Part of a small language model's weights: MLP 512 SwiGLU.
Each number is 500 + 50 x the weight over the matrix's rms, rounded and kept within 0 to 999. Layers, rows and columns count from 0. Numbers have three digits each.

# o: layer 3 attention output (transposed), 160x160, rms 0.154, rows 8-31,40-63,72-95,104-127,136-159, columns 128-159
# v: layer 3 attention value, 32x160, rms 0.171, rows 9-31, columns 128-159
# gate: layer 3 MLP gate, 512x160, rms 0.143, rows 0-72, columns 128-159
# up: layer 3 MLP up, 512x160, rms 0.135, rows 0-71, columns 128-159
# down: layer 3 MLP down (transposed), 512x160, rms 0.119, rows 0-71, columns 128-159
o8:474536498474467478489483498535482501500432396511565500642488445469520472575480438524502476435511
o40:492449571582471453521494443494594484512558444389614488473534581499454458608486568575371488540528
o72:486536450475540370448473561497490573469577540563374474478493477446485612446454471517511430514453
o104:461454498541510499480520466521496497536555478543579541508496461531548561503457398475456449462448
o136:563510511467426519572483461443479498461494560498472463468505513539508512441557576423538553541529
v9:509456495482544527498581551459538515463467471471537543457529546567502466525435528448504441439572
o9:515510480522530509485520492520538537473482457508472529418409496507482439430505490551463493453498
o41:577507526499415496416586517491520470517552527564477532540568495546464488561511552489440542484499
o73:467493597563405502558471516559471419482513550458579437548512493492439456529484434488493508443483
o105:487472478486562538563548482499475465457498484547500476464440536509460527492573439460567561563537
o137:461556491479534414493410506459483549522490463543496439495572490491602536503541480529519439529462
v10:513477445508474535481506458496437555460573465476436543478522461471471481482449529539475577455525
o10:499480430491434542525449485564494490488504507521483496446541501522516512389370538532515505457483
o42:565490418478469468508477539509495521548500460505609474471507514462510421524452550579396515460411
o74:476454607506515671517544469401517450485470606481475528533545547527494525509558422453424506541543
o106:575540559434477435398441482564533425568457467545532518483436461432459579537533521510494405619523
o138:557486534551510516544457449514475606565544534497425475511493518507410383506528507476554542528524
v11:565577552533548420543536455557521508518579504471486484456517452530546528580535455456411489485485
o11:546473469520546486477488466610473426460504454532474549588473494509608465532451510442391507518577
o43:428448529423546482444425489429545581479503470566551454598502533480484556476450502447513470480511
o75:549525458541468453507530502507495516554422542431527498523486461504459465551454532582475451478448
o107:493414525513560547505569487388557509396434499493507506508546384486489499513520523518553531473470
o139:490586455462469513593474520455457475519489537481474471363495590462458559455540467520501435545439
v12:428583598498379475463555460540523492523563442556517487532558528519433553506548498461422642456511
o12:529504521565388494525411481612558447514520437615520526575465490505476494536480554447398589485540
o44:481459572508562504529479565539574520517425584476543537549449444494529525528533497515505469592458
o76:437520452492476502512479462466471483526510507501453521493487535529510479457453503558558367502498
o108:481526520462551471542483482464549569501392504464447429461510598531590536487530506426521494563508
o140:552364503506445429481545493501377542413531514573569520438487515402429494555473604555512560378454
v13:468464562544468465513500500473584576535518455519458563529568517508513457463456439464509516538480
o13:549513524510516430546551522442498546474531536549504529480529502444508530523477455498471503524454
o45:519503473437474450441448468569535404478488521456482473500485520560559503447406541569466513474518
o77:507430466531473519467461513593436511554561551488574479545552501543507506535548565498597476457483
o109:503533497502498479515488437512491459505340486456472566516501508424447509551457439545388482575480
o141:566580460510559541486502473445485534564464433531496486396500485496473452428564556533536530488525
v14:345560578503553472431514510536416533460515558460510542456631532460599556448586440591471530541546
o14:449446610533494572477590557539425505532454552446506548515548605516510455416567537418502514445423
o46:471496502495565433392544639421468543476465461545412598498486447541549592544481466497496488522492
o78:567528483501421490520487466534469509535587546522597467511556539480476477591365528576523555571584
o110:511448541601496495534389505496484478518483492521544512481502474552528492521558477507514496495537
o142:496491442368554433532470428425568580529523494517478429505477493479472517568509486467557422484561
v15:486483490504499549531406462591510422424551444549513579462549482468499524509612519450510496460499
o15:512454430585624490549527515524555501433455409542495453485479592390517508588458537556493442535456
o47:512531521528435472418558432450448515499536546469510614456464445503515485517431468447544509481467
o79:463520573511440449466481547496429510607490509439457497562517464504446435560515438456394482505566
o111:509490477473408459445509470479529448492530467544522404510497497507520531503477481443493552443497
o143:514438492456550593496503427514481556560497580469451546505552572521499517455527566591550473512496
v16:535542445436553555587423445553567390512520466432544515432423542523475486502398462523505493498462
o16:515511391503561572569515475397610470547563419459461514533487451559467478476479484468522507575439
o48:600522530466547500477446523524442476466478537408474432477487562484544432467486449495459420489481
o80:499446587525380509496477505486493502418503576510411458474542481372429506608469557542397527473605
o112:460500457505494593502580441599462485511490550561512511499568556514575518425510408484482478598448
o144:415470567484492487427495517545500575447605523531510499580520509537514540426524501559577452476548
v17:428537492541514515557503531506572569510439555528493484433561435448480376557516549483404442510551
o17:514574557434595534531475538461472430513408483473456486436513525545447418417507502422438478563550
o49:459416444414498419495492554446553553527513540492550507531436539492490565445575451574575421424585
o81:506553407535544543500534416494429455455640451544461545514427583475501533516471479592474518450451
o113:465440574552467450520478481535515479501431436589536499571533514555495498532500472443595522546466
o145:490464472546488514477538422571555557461548504482490436514532466443471547478511549441392573532481
v18:494539557501508521437401460554479492577477418416555469379334401428486436459542468507438528400470
o18:487402527486481545443580439576482585550529510368465507455469497518519574483509536518489420550525
o50:511486555467499518546492537386447477549429439501529541507537436443432442512552433410502577454492
o82:554516526486480497474410540491513535475448573554467455552574513538451427477542470535508469488450
o114:503517528404446473415566512465557465507551568511513500543580503503477522519493445560520460568537
o146:499508423561438487570466508550473480507617485501508493523394533521475419533460526498532545528402
v19:524614506521535496516446447520516591498558615488557550557567488482515469571422429444512439493508
o19:395479493554564457434563498497541519511499531530592477483559553614452568465595402422518495589500
o51:484500489505480561571394543491405489512499504435414493479541546535473530448564521453543561527419
o83:526459487454516569470491524543548544560649528525524492490450464512482433510475502553429455450574
o115:500549463454507441495578510412535519504467478460519545532472577400554510535508510464584380441535
o147:481476586578484513565458489457430474446358496571467510407470542477559531582479534507478547511460
v20:540465466584551457530599515491564445543512499591592527592544577529419461483535446535570535509470
o20:393565532585482544468612478374396407614555500568555456638570503555470378451527456572536529515509
o52:552588430452527507544445492553492483561489423409427570551515585471482544493425544535436525441541
o84:533482546535566491382551457572547534474511575450565579462439421539470587530500452465480474515419
o116:501480490473488512511483523555524486468463519468452451477479483501436466493485539424615460497500
o148:511418514518502417521424525499535482500366508559512462406514473474570477533525499533317514563531
v21:511445525474455537568478497468579472521564509515512483400539507535436464484485521532485517485490
o21:464503545565499508535478549425618456518516572559451530456441422594496523429440435466520545520539
o53:410465491512448480506518505494461491453461490540469458524513503454409431581441506435504500409501
o85:503602495566455380579566462567503574562548499422535458463514534436509516503521534617467516494476
o117:505493481470470515447564446530456529470485498558542473469486525530557545445530533521473488492514
o149:569449517469577598513469533440486537478463472365514513575517538491480460475519436417524509429521
v22:557507564537481446485455586488543510457550622481429564559525549482451451472524465488488565404454
o22:513488525471493474433488529470446450486455586622450495527436557481532598433483477561508569328408
o54:497545510559486482448467494611547508478438444480530502483551471488528557582494487442448548511478
o86:498488524400518541579552485504550520610537429469523447513603459443504408539574478485510445564492
o118:485585443462447505519561544497538592459551535561485546535509412521537485568497466504530546502537
o150:550490525588511507516445465470410514457463468426438543497431535518495483448469535573484451437544
v23:506403488576511523518528406479479472393568453490485500589589457488519459548476524509539441490558
o23:539514464444520563559595421502519595412617559583506491477496458511442405501445601565427579472528
o55:569480530400443529535448460467521389519516587488497475461521480511550489515467446521446433598421
o87:455480542518560488477537553533504566573484436470425536478440526538535530566633413511580447400524
o119:440562457496519503472515463550513455581472417478502525480525451470411454439507461478434479537470
o151:499476497507503465477436571556477536537465517484505584586486513536485603562424486513513498455553
v24:473499472428463504567562476474517449582519540483449508437559492453548488535554492567452555434515
o24:446472516430502541478462567573546445517420506551478498591493425469444469589464575472523527489533
o56:437532526536431573502518576604401439448525518439448425492490545445445458507522505447508418481466
o88:500499474480529499460519447474501423427512449529572503496488548550449463457499501546507559514414
o120:463485477448494515441483507528452586525480539487512517465497461500518540562422463467540509483525
o152:603556570588486465513553422524550531568505481501485565495471475473589526446509533534486491490469
v25:445591526518387523457466473438574452552469523366509419429449541504525455519453483480523418399600
o25:396496525599684463491399519426522504585521621482467430433487579557533489542535539525504451495549
o57:583470476477502552487494474502524553507520431508532536472472435491491482452567459477557545527492
o89:504530488530454462515503476447490474440379503522536525560470506495540592572471461489469518478453
o121:477395611460462535530567511557444484547511522459581519450434424489459443524523509479404446613435
o153:485481480447464516547603516474505501401529498594396420506507582485535529489519533510529494477542
v26:507447477454541508514549615444521541497498424489493502441524511456480443570458480416473564567458
o26:417439417454464491533410590515482486548476412439520604421448450486500484579480482554470576401376
o58:390431381412533466471489526561467555482457439565479448557418588553509463451512535475510401568503
o90:545501553639532546396477506545547493422467493561531410528545392487536559453623479457500467495485
o122:459578484525478474563484490441530467507578532468462514408532507495588572558548471468602443527569
o154:553498537596527435454483467461425460533468501494470478538473574439489498499450501573392590426504
v27:474561504429560512415473610508550488539465523601538486535525585538407577528560501513471494491475
o27:519477482496477588438576538492570469427454536471499531421503508553431460618547400527568599515476
o59:454577491410496472493529512510518523559525442511367509569494577480498639524381551445536394572513
o91:427498556566484524502549437442421471560635539469469604499545487432550512478580565509448506444503
o123:512502547472493482519496449502516504488532531520483524522560430432564480467524500465424532548545
o155:547479513499521439518436533456447547476305397444573437471421489486475476522448547452529496454532
v28:463480585540527533447536510491495441485478511534461525456502511451392566485492565442519420425532
o28:441561468507554445393539439542478519520569510511466533435558457487511549465524512494487439429504
o60:522469485457480526494506376553418453425426581448523504545516508523553501499450580491553507539490
o92:547465551469504532569428559474552448558452377536537442531463467531572507481481450545489620537482
o124:495484481485478557526433473503546498503491502556487494503500495511550499523497400488473523540557
o156:510493429507471443491460510510518454503505450484518480536483640425456461485560549484431489528501
v29:597606590449570504496462507522524474411475470465498566431521515443470541505493508422477529514497
o29:555464495559534523577409590438465490504544536509522462491569549495464473442597526391557429632532
o61:438520552459412562454457499511532510483474510537461502545520452545423508545415504526540527478458
o93:496436381538422465452485511469506524511490512496529501523474392555501511450440428550403538492436
o125:436509483473437385473524474538453539484542485514497479528517514508532468473488525479525553472496
o157:481533538549577470534539519530502541498479530458500541552431532513521504533545522561536460503565
v30:529455465379540547510398492474498504483498532525573538560567583492573458486446493355525437547440
o30:508530446437469456513475422434457556580436519554500489582620479423590474558471512543509486465478
o62:459549476526541476524512547446507492482450522469339498514475409532428479530533531452499551507504
o94:534429489568516545562519464535434490528635595511492515351441547499427529413523485484537491486517
o126:501520517466463556513565548509530463498509431512454476505372469551550505519496505530458495540527
o158:486544463435451493500407480521532503446451498504459478492541548375501446554524480535492366556477
v31:517579535586444491443556454386504526548456555495429442430476544525494451396564508532527385538471
o31:504534472550475410485595434468558536506394515500530439478517483403515507468506494532537474493552
o63:558581490533501496464503530591566547417512538532536524539521470525439468465516493494564528462453
o95:482464474391438560495413581481566439417495494524543506490490510481546490497510457493502425547461
o127:455512468546512511609496478516542518504615552487497577529493519565509565492468529471389535440523
o159:457504504436590516502509499461435561526533442452540510423440570454476525547462517432452539501522
gate0:507521512544417515530519516461446535532526413510497525448469544492532546508445531470532535505517
up0:545360431524488366557536351576446456447542586523471574494513506550478473518508558524467590549577
down0:476479543493513485474478443493510490506466434484518493479460498509443586474497530481497469468522
gate1:476562404546491517492523394451557530568441535460550450565480577498542510446431555522426532465483
up1:463573479469489468489425500517516410565491448475534475458440564478469499484437528463477479496441
down1:480460488462492405405554459507533515564468551534507526447610517486558452495589517498512540419468
gate2:583510504538433524469505543586525458486426475486583546412414435546584459351556511474516555539469
up2:405542483452479561501560591462602371506469508517468447540491551464481458428393485460426457532468
down2:562435514446465480436548403609477489495563537534541483563571429446479528550530536487569421572530
gate3:550492471498490453439564434455547475517541504466486445606463445556444529465472491537504412503472
up3:404495526531462501524512524476443542414533564542553547389560528479424496499495477493529539596490
down3:511482469520579541521545505503571438484538509503494528512533588522507535591453502525505565528558
gate4:490469527576495422522457516521493455480542502579466457439493535501599463568472552486483521532572
up4:504497424539455373469511531449539430526555517482453525520452471564459519426554445486451541475398
down4:502547537466503512479531548528426449468514488508520454512470581473605548576452538366403523436526
gate5:503544542533531480441422474491518485488517492410461465504544549371496525498574388416548558477466
up5:501505411478587513471520446487362509498480498428487518424472436463457489542492509545595499505528
down5:515465566538532568497610497525436422483491469441535531491431495502484425436508462425441476525504
gate6:495475467539546422483481521555432606512503476466542458551442594452551508489424514558517493480486
up6:469510498530479524517500481444620486473441515501474556521541479548425478494522505452509462511542
down6:449520605498430556538476514463507506496575504559469500424475519517519503451561550517441456602570
gate7:591450584410492563483580479543515462507543546464517503544548579520596465419468543470460563532514
up7:598562476392512458471542493543452550487421510631453466540435561426577531456492478501471518466535
down7:494518443601416431494403509420508439519417474440560476453512469505424473559516507555556451468491
gate8:498481488486458534400475521547454500498439455505472522465516531519540462532544552550539462505493
up8:507531493568454644513462470536497481476518417525501505547533611511489397424577455540529519594469
down8:544617461516506536440483579452439564539512491455479492586525358557521599543511499515476588495468
gate9:495461420504427531447568575418462476492476450495492460515516555487441548531486461513355508620470
up9:530537556461551488503421451565486551488505511583530529513483537485638454461499539512564501435531
down9:435381505514460587522603509451532482470523489493531551504478528591414472545591476488529478587479
gate10:577529490526531506457561490538414554462435557481432585484475445442527599475562510495479504503469
up10:449370476497488496474459436457506461518572485503478494463539483483499493560420545540431477518492
down10:481494563462403471549569564463549436570552579468471578590502508545530492495534550503597556469507
gate11:510486450467470568471438547509613559492440593533536536426531580523470516413548547448484514541496
up11:539573419491462540533450582551542545429456586525474443436512507485502559466569514463456472477466
down11:488459500462485444501450532444523549540404474547501536452515473493403503497466461498510564570462
gate12:489503427476513456509573501509521570491483422484501512441498569352533483457494545466506488507506
up12:588512540507484404517513452519516518472500478527531398507475407442496472415556498515533494493512
down12:638633547477453475554518571447514481515504557519533493506389541567453512491519473506505524464548
gate13:398583513649496422486578510563500595423536550563534483563558444470537515535553535546428558419666
up13:424462534560427449477495642530478460456482453403525557563572486525448583531572508492461479489581
down13:410448544497583466436453319524446507616542486482472480448479469511562504456487571500452443507516
gate14:571584458545515535502388527480534452513487470505494465476455539603478395461525485480557455562513
up14:623479525510473506392440489553556455440428469494511469459543554491485446465537494452499452602445
down14:543453481498502499545528457543478514536452484517512542551467462507504504554425466466551526446535
gate15:517512445486454356523539374470584483574489534573446435429475547391466452492503537477514483468547
up15:527516485485456407492481406471574461496581485523509439389488550404422514471493562501471436462503
down15:497479414519430429542512564538506485471462438486427518465549435454417505458471473482503471515481
gate16:569484484494518564601508548504518516484504591453446513485461627505485494455514459536550576539446
up16:516445458483461613602475460502442541468469556471421454391485531463479506555434480549491573540503
down16:426564496504459502546432505353569479524450565453545519521492501558511525514559499515422551413549
gate17:543523498496526580531445477545459442478548532491482463526521562534485536491594493496572544469443
up17:625524495493568496494533478585477526505486424525493364503509404481436445581487484553464555571502
down17:525583462561476468503491480539599470530515505413502443552459426502500463515581586477516443548479
gate18:518570444510444488498489430480560475495510497478536505458428462615415428592481390500552528475479
up18:523449512473549580476513516585545459510510480519525483542561502459490585488540574494427383484534
down18:434468423549487451497410611455429482553567498538480556498501449523526513407460454467514508499484
gate19:483480552440458534491451466480470461407552506495506463467513513502491455521467456493446532449426
up19:465493527474431562501582443541480428392488510489536457494548515502592539522468482484529477413417
down19:526526430483528446465526500527518518581518540478452538432556532506506494425479432504466482525495
gate20:552514532442515477511555402501512571381552531542506532584549438449446459596530454544544552556401
up20:460445534512546513505572451492442507555508509543516532452460450500552531468476510487469502485530
down20:420520555507411567474488550524554498412548520509443558488454429484470536471500526539535507493484
gate21:463521537492432478558569422464581483499539538398546470609490518558518465472503529550537526516597
up21:472502615407453475569553514478535437521566441476443416512526521552479486493520535490534420487483
down21:627458514460462422475493558454486473502481416504579509464515450482481588435496431475514479478481
gate22:448481539435408496479535504436381514488521482643488554499366486434445507475539512498556558526506
up22:484541491462461488463539496561514449565542543428531466400600530491641536569367505522418490417489
down22:515499538526425511544553422507507451521404645468395527514549483477510494511534486551585429554523
gate23:527426541476534554583567449481479477516479521521520501494546453467448455549475485490472449515496
up23:443550519494433465387474537452539610591556488518514466520415489511625459521484545478499462523441
down23:517464512481549406504531506500446467470500435484433486533528490438577476424494497537506571493470
gate24:531377499487511545505531436452511511507517558525622535549494508543442445532531420572466446494517
up24:531486562473366464520435487583458494502438497522467525563433497542526538558500551515525554520484
down24:496492542529481510411439531487551444467521509488512476446519493478491547446497515401509479525512
gate25:509498460447493508543506498554460443427446575526543569499526479513509548481508516426476530646444
up25:515458518521507566479482506527540506579530441555436469436503522461632509579500481540567459371600
down25:496564557460448489575452539503529507488514429505523492570494515464454500504548475545405600599513
gate26:412443543521376545598460496475460366532511493526559425453489585486433460428495417467373451408571
up26:557494424450645574526506545548548485470521432423450529519488416530512554504488523493534505543415
down26:487485463502473574540494439490461540506511528594532515474536499591479529489575475554518458458517
gate27:419526519407458517400463474511517491453471465406513466561510520443471441493519504513577506504500
up27:487634454615512531539500550510500483524499510431481484463558475442520516511466534423484460512479
down27:478470425566449466456559502543488484485510367555523447561494489548550481471542489478526498491514
gate28:483479478413493422544451461473493473506488480513491510372515486536565502483535577459583461538408
up28:541519493612460524437592482564498633466563517534542471538526532463470551605526452474490559406541
down28:515523629480509525468479555564578555480521532563440437424485508375537531421535455514453490530518
gate29:413518490488588544457624523468555552525517549594495552522535561592552434502541525559480498569483
up29:400489465485575598486491476446530585541491550503580568509535526499511476486475477510424491437622
down29:537519541546509424473450520563562526499433543512428484459443416474467464495496440498450548437489
gate30:513470513457616401521567547496594538515498462496541537467481473533503537599425579492417569522549
up30:433462483444450445452486488492553542494433525498533523417560465496498584446505447542439492576523
down30:548494459537583534584509565486571471426575461500489439491452464494536504552557525557566599476463
gate31:523503580527442565477555525526506534495451428543486452469419529501485550484574445485471546512484
up31:470529492522542431498558540476495541477599561525454475498435457574545416574428496467535503457596
down31:437459509569471484420522470485608551519562462570492567586574576465464465430540535531484518550504
gate32:492437581527484541409486506429525486492445529416478465426530507552406484567510482557423568487549
up32:432604512462558484564448435434462463526529592413492542525491573434463525531520490493559528553487
down32:502468444565462538496523494457553505521516384497448504505560480577550512479588527426467538531424
gate33:476450625452540442471521486376619524456490454371464517564503549573615466499435489622561570426558
up33:493472453483498442497491493588461565454450515416615563501443633471508489491531458487583524375598
down33:398477499424536486497459471512574548534472484573486549634501594500500463550473549559468539492436
gate34:451485516499550513497513473507528455521578536585487518516557538543405533567450486455602527493506
up34:478529507475535551488502448496584538451586481465532485533502491453432511506466477528435489491467
down34:449513512502519474580533523538517541479500532498485476522533608535351435493488398498436550565465
gate35:549533569474445462520528480501494466547517531534432547390547487518453506586548500529552522523566
up35:523436527497489490431449481408514576518470470550576461606444586421522480417460542452392525527416
down35:420523404491515484520614475582536426463458592474472524434516416527483505630558455523442588524507
gate36:515524513525588534425455480518564436513433643507444457498538516535513454439476567497582501558484
up36:412567526493429402486580549498433459430539505598524542477436439409486511552467530519454444488430
down36:430543518537517610430522520537512514499497483457550530478480418457487479523607505467497523454514
gate37:603470503509514622530465441583525421510485478528527500499546491526460543538486482433537582446526
up37:487489520362432483538565488620474517592526497532559416484456524516505491434477564551494506437510
down37:479447501593554523438486476417469518493499507544504547575505513518503555497555384446457496512523
gate38:408607532486482471543546495499388455431504574536499607492531573433466420503480465491393475563449
up38:589522642419469411478489462510505504561514490528499509492483527626508483482518451417504510550359
down38:498526476458487509390462472461470530467436580598484560498551444621406523485525515479443531449598
gate39:443549478496454581472434534486527507440456416551473589477500424393598526524591423482594468479439
up39:504463512487493443547482482403509462454478398500478498494447420459522483443505462389448428510520
down39:508464487571557399487425474509432547490438567470599521483442490516487511578525528529504434443481
gate40:453485479500537551512577550555497503524523468484401369461502546470482514538517543448450481472472
up40:568501460557471428507437479428425509511437535537476529461543491499453489552468401453509545493388
down40:437529570474537511413491498464537506478475387432453540492428486539467480458653448533534425568500
gate41:538497512482500467505530521412447528474474526478452517510555463410510479509433535470493464433490
up41:518493572476472622459500552504487467508527454426508403544475498489534552493512418569469566453476
down41:533454509523565493498465598480480453552542532523404513420441532461433500482528548400548427583526
gate42:493446474578530415554477545450550477513540485460487575526376501475485550590541506501463496482572
up42:496488528466498587499458468513432465450465524575481415569502455538501498456471462548512467635551
down42:555532449588497629509540427490511464499425526539481507462415510498495429522510385498615591434538
gate43:473565390484504605447505447556499522458521450428431483474489557436475455463388496511458528597410
up43:573576499461485509426523496574465453500490482529525524526543627468385547511505502571529497563500
down43:546499435474494477462464485576530538526532406458428534545494442505373526489506531489550558519443
gate44:502475545530475410491510516495515583465527500484481442496409531454519520495506454465594471521523
up44:439476511493520670437482522528494383592473587539540538493569400542401422564487505459441603452435
down44:475538443537529569516522604613552407398447524562529506496417482518461454383477505396453487525431
gate45:406604505516398461482536457550551497498500644544511483539538505472425367496464505500444516513524
up45:402563480574408447475492408497517526486536603526489504474483478546460399511469470499442489471580
down45:530483469429574442496477496493473468512528429440459504569523548593572564503471559492523516466442
gate46:558547511487560537490484476459513496475475537470454544432479572468515502530516564454562517481425
up46:468485567447515477456461548466575472494516495366458544479483536436539402485468552478503543504482
down46:544499463533459422584537458506444527562485494489458497510531483535469478572436511574550514447521
gate47:468518472605489604484474471503431457552539434448471522462383478542433430485485522495534501485465
up47:490444479480481542468430444435463498480538517493523610533532572416508436595537539482590478541555
down47:541439498472500462462521498562415450481404475446478407456558503539415518440463505639516392542502
gate48:542613519522512595511517495462486642477508521549476513531536513544452405562575507575505459574371
up48:494511450497614460577504498485484616610475496508500528429476551521534467575566543474513530456460
down48:549516568511402537463500487504584431489608515452474466474435494538472466525511432523534472455537
gate49:509500482490495485519495546447579509468526558441574551511512456415454592447532536445544441452556
up49:464533522552468461472502506449499600493489464474437554534478485529438594543465563552514517507526
down49:521526417477462458552424560469536549442534512452485512447498530505504496438517513447545523471460
gate50:499518471562538431484460501504574480482568437486498472540454553507380537533507446460549546569459
up50:494457433482506533453463433482460428539525467453532508455457555462454531503525355457505528503453
down50:473519476617538455492455458515614454521587500539426494471543507477393508450410447552564522508434
gate51:518515482455515486439474408507502534423476461459516487562486539468468465544507433508509476427413
up51:446508562503563456536540535482512516562526476592567515468528446505460551488488458515500517544591
down51:485441513513490573470423451511393542441452484436494601401465421409510528521542523537457478524476
gate52:509584606562451522499594465548557464546486411509496573460474533484530446444474438598503448529513
up52:537513532465491475503448515456427473537559552440477472559551500509506462471441496485556428503534
down52:539452406472471498546464531512409435439335572595522494439501492466500406435478492428558418501504
gate53:563457520489463470600446538547523507501443463526496475511529493395613509578522521475530499538665
up53:514525498538455492457466550475580527525449509485489488436501455447452471453560437530592441537569
down53:499540496498584583437492545501470534524556538430475448631463604499476523541476534553465526473445
gate54:513507553579475394434446454463457480515505471434501402489451538510459413588497545521526495562592
up54:520560428530489481416517459571431499559565536435482490558514560464495464443527474500403494516524
down54:482424512627472502552528529423473503503516458561511453507537457553509548519430532625487467373443
gate55:459550599412500501420602483546555491374443611450513555552515441501518515494533500512457505539476
up55:521537569446509492431567545501533474388520607456472511538536477568458511508433443549468472459516
down55:478469461513409429551410542465463419495445468479588492448437522484408532546408537475501513472492
gate56:444554511465487466476494487446548477525517517516420526539494480498503486485534516572532520545364
up56:498530542523508508551474610545449532532516465511453477439565542559484503481480489480463514510639
down56:617457494486504594546569514543500517502485442513529337461501518522462440485526560558485500514540
gate57:396482616540528395522519498471504583615422506412442544509613550423518492578473559637610484578479
up57:527364355473556569564518539363473426517556532474460381517413554569442576535555469469494461477533
down57:542524450576535479583495537440446444406467398542424579415442466559447443490553442463471440555452
gate58:419574467439501456458479477537478489468546521403422444502514521567582435449500559451547470574554
up58:474459497507490480438488517517453513493493493488457456470621473595537449467487524472561498508620
down58:431482612493536487466508525529462491506392494495499459600521392510565505464501539494478538445524
gate59:445452520449556473503547515427446494539484437514516512494539482566421443474506478394547554520526
up59:476465478404536473537518573528596416425439559537512440515501452447562479516495496502413516545438
down59:599552496589472570544582432502503506425523517506513575503388576462502543504491520501561427465545
gate60:512515518437523453597463413471479473524514438583464619500489560531541480544492550461433484495548
up60:508455479478422501463534453525531497444525512618449447592538430454390474503523454588456495532498
down60:572469541486531547491363566476464555477445536471461553487459513443450462519455547480523467521417
gate61:579483452536552439541481514570543499424495479531604451476523490444610523477576505512452524465461
up61:463472532435423514547439499408445467522540581504567496514549501462545457533532593504455482477447
down61:479536551444503548453563506515565406545482436522510604440559483486456600457404542533464533493556
gate62:547378589564535537379546532489512482383589502488487445458468523529447495433524505502524562436446
up62:585540523431536462521576398486450447529500487586577514481472550503426494503480537492450460471405
down62:448536422521447544513441563543477485615460432537487583416510418501513562388514512503488513538550
gate63:511418556499436522493476574463540505485568474627512483556427406473501412530502485517518466484489
up63:572440483526485511518491485451464516492529478587519429548521480515506506480453486398553385530522
down63:511522481472499412467436493483613525432534541576528581542492462467502512475479554542530492532511
gate64:586507513512508561513456504478495500503497407510486414411505428605509560498593450497582563474521
up64:528462512481452546465479441459463524575527428457364518447493514577433577495531484582616529462556
down64:548567508523504443550549583481559467428462493491508494449526527456429452553417561470447540461411
gate65:550444417458516465536510601457422506531489505515477467456448488528472564499544486526442601505451
up65:498528503449551512614489522519562535467543510510576423496552571519524382506453491487535399405474
down65:513470544459522521524457418449535496506517445532485371481424550495393490528487484567463524567594
gate66:594482548504539509401498507448477525589451544532483491574554467488517410465465473454489561473523
up66:394584433547556509563463488543447523382520571467490440487471468466513483513499495469516485465551
down66:495526535491489507423483512422523588516495490591535467428453503492541486523529517542524423512507
gate67:456484554424546474485574521632525413515432559423588567452502498380467497519526538516483487552472
up67:508516505425467493584434492448463500465428510513387437456406393511439436582423428539486543495491
down67:510411488473426601508495493535552554512551443478460504506537535569546525479650514481567503510457
gate68:523528442526440441530510538412534453426460521426430501476548428557473456429461435537513566498484
up68:509469438542508367529590480559541462570526528510418499442511520437522460470524543501475527498451
down68:512497468525546566427508562484488544500473509528501467608469494481532508551440420522488532439530
gate69:562457482520518462493532577462571429475463421568450481491490550480595496451590460483468399569492
up69:552444480511552545547510544472550477547383401577559514559460577458552479464599455541466397520435
down69:596495445405574501489447506467506471539514572471547524508537504527461483493505550457558389555601
gate70:516534522491436490572419457498396505409498524559461419494462557598477469521435409473480550537472
up70:491542489472563481401491564420510499545473575493434584444506426520481510510502559442459508531581
down70:457482575439453496470506491519577486548457515535482519531464500534357450571447411494489550577421
gate71:484484389463527538491455544491507422551465443482506485513479512362588604534427557453509531485469
up71:522459587580502426513461467532427459525563509504436508385615509440527521428543459554522467478499
down71:437488513511634544419523520462425468442511537465519454483499474524460533509599539474434554505547
gate72:473516519556450476491506483544510438435491454533479492527490364509451476527478549369538489495512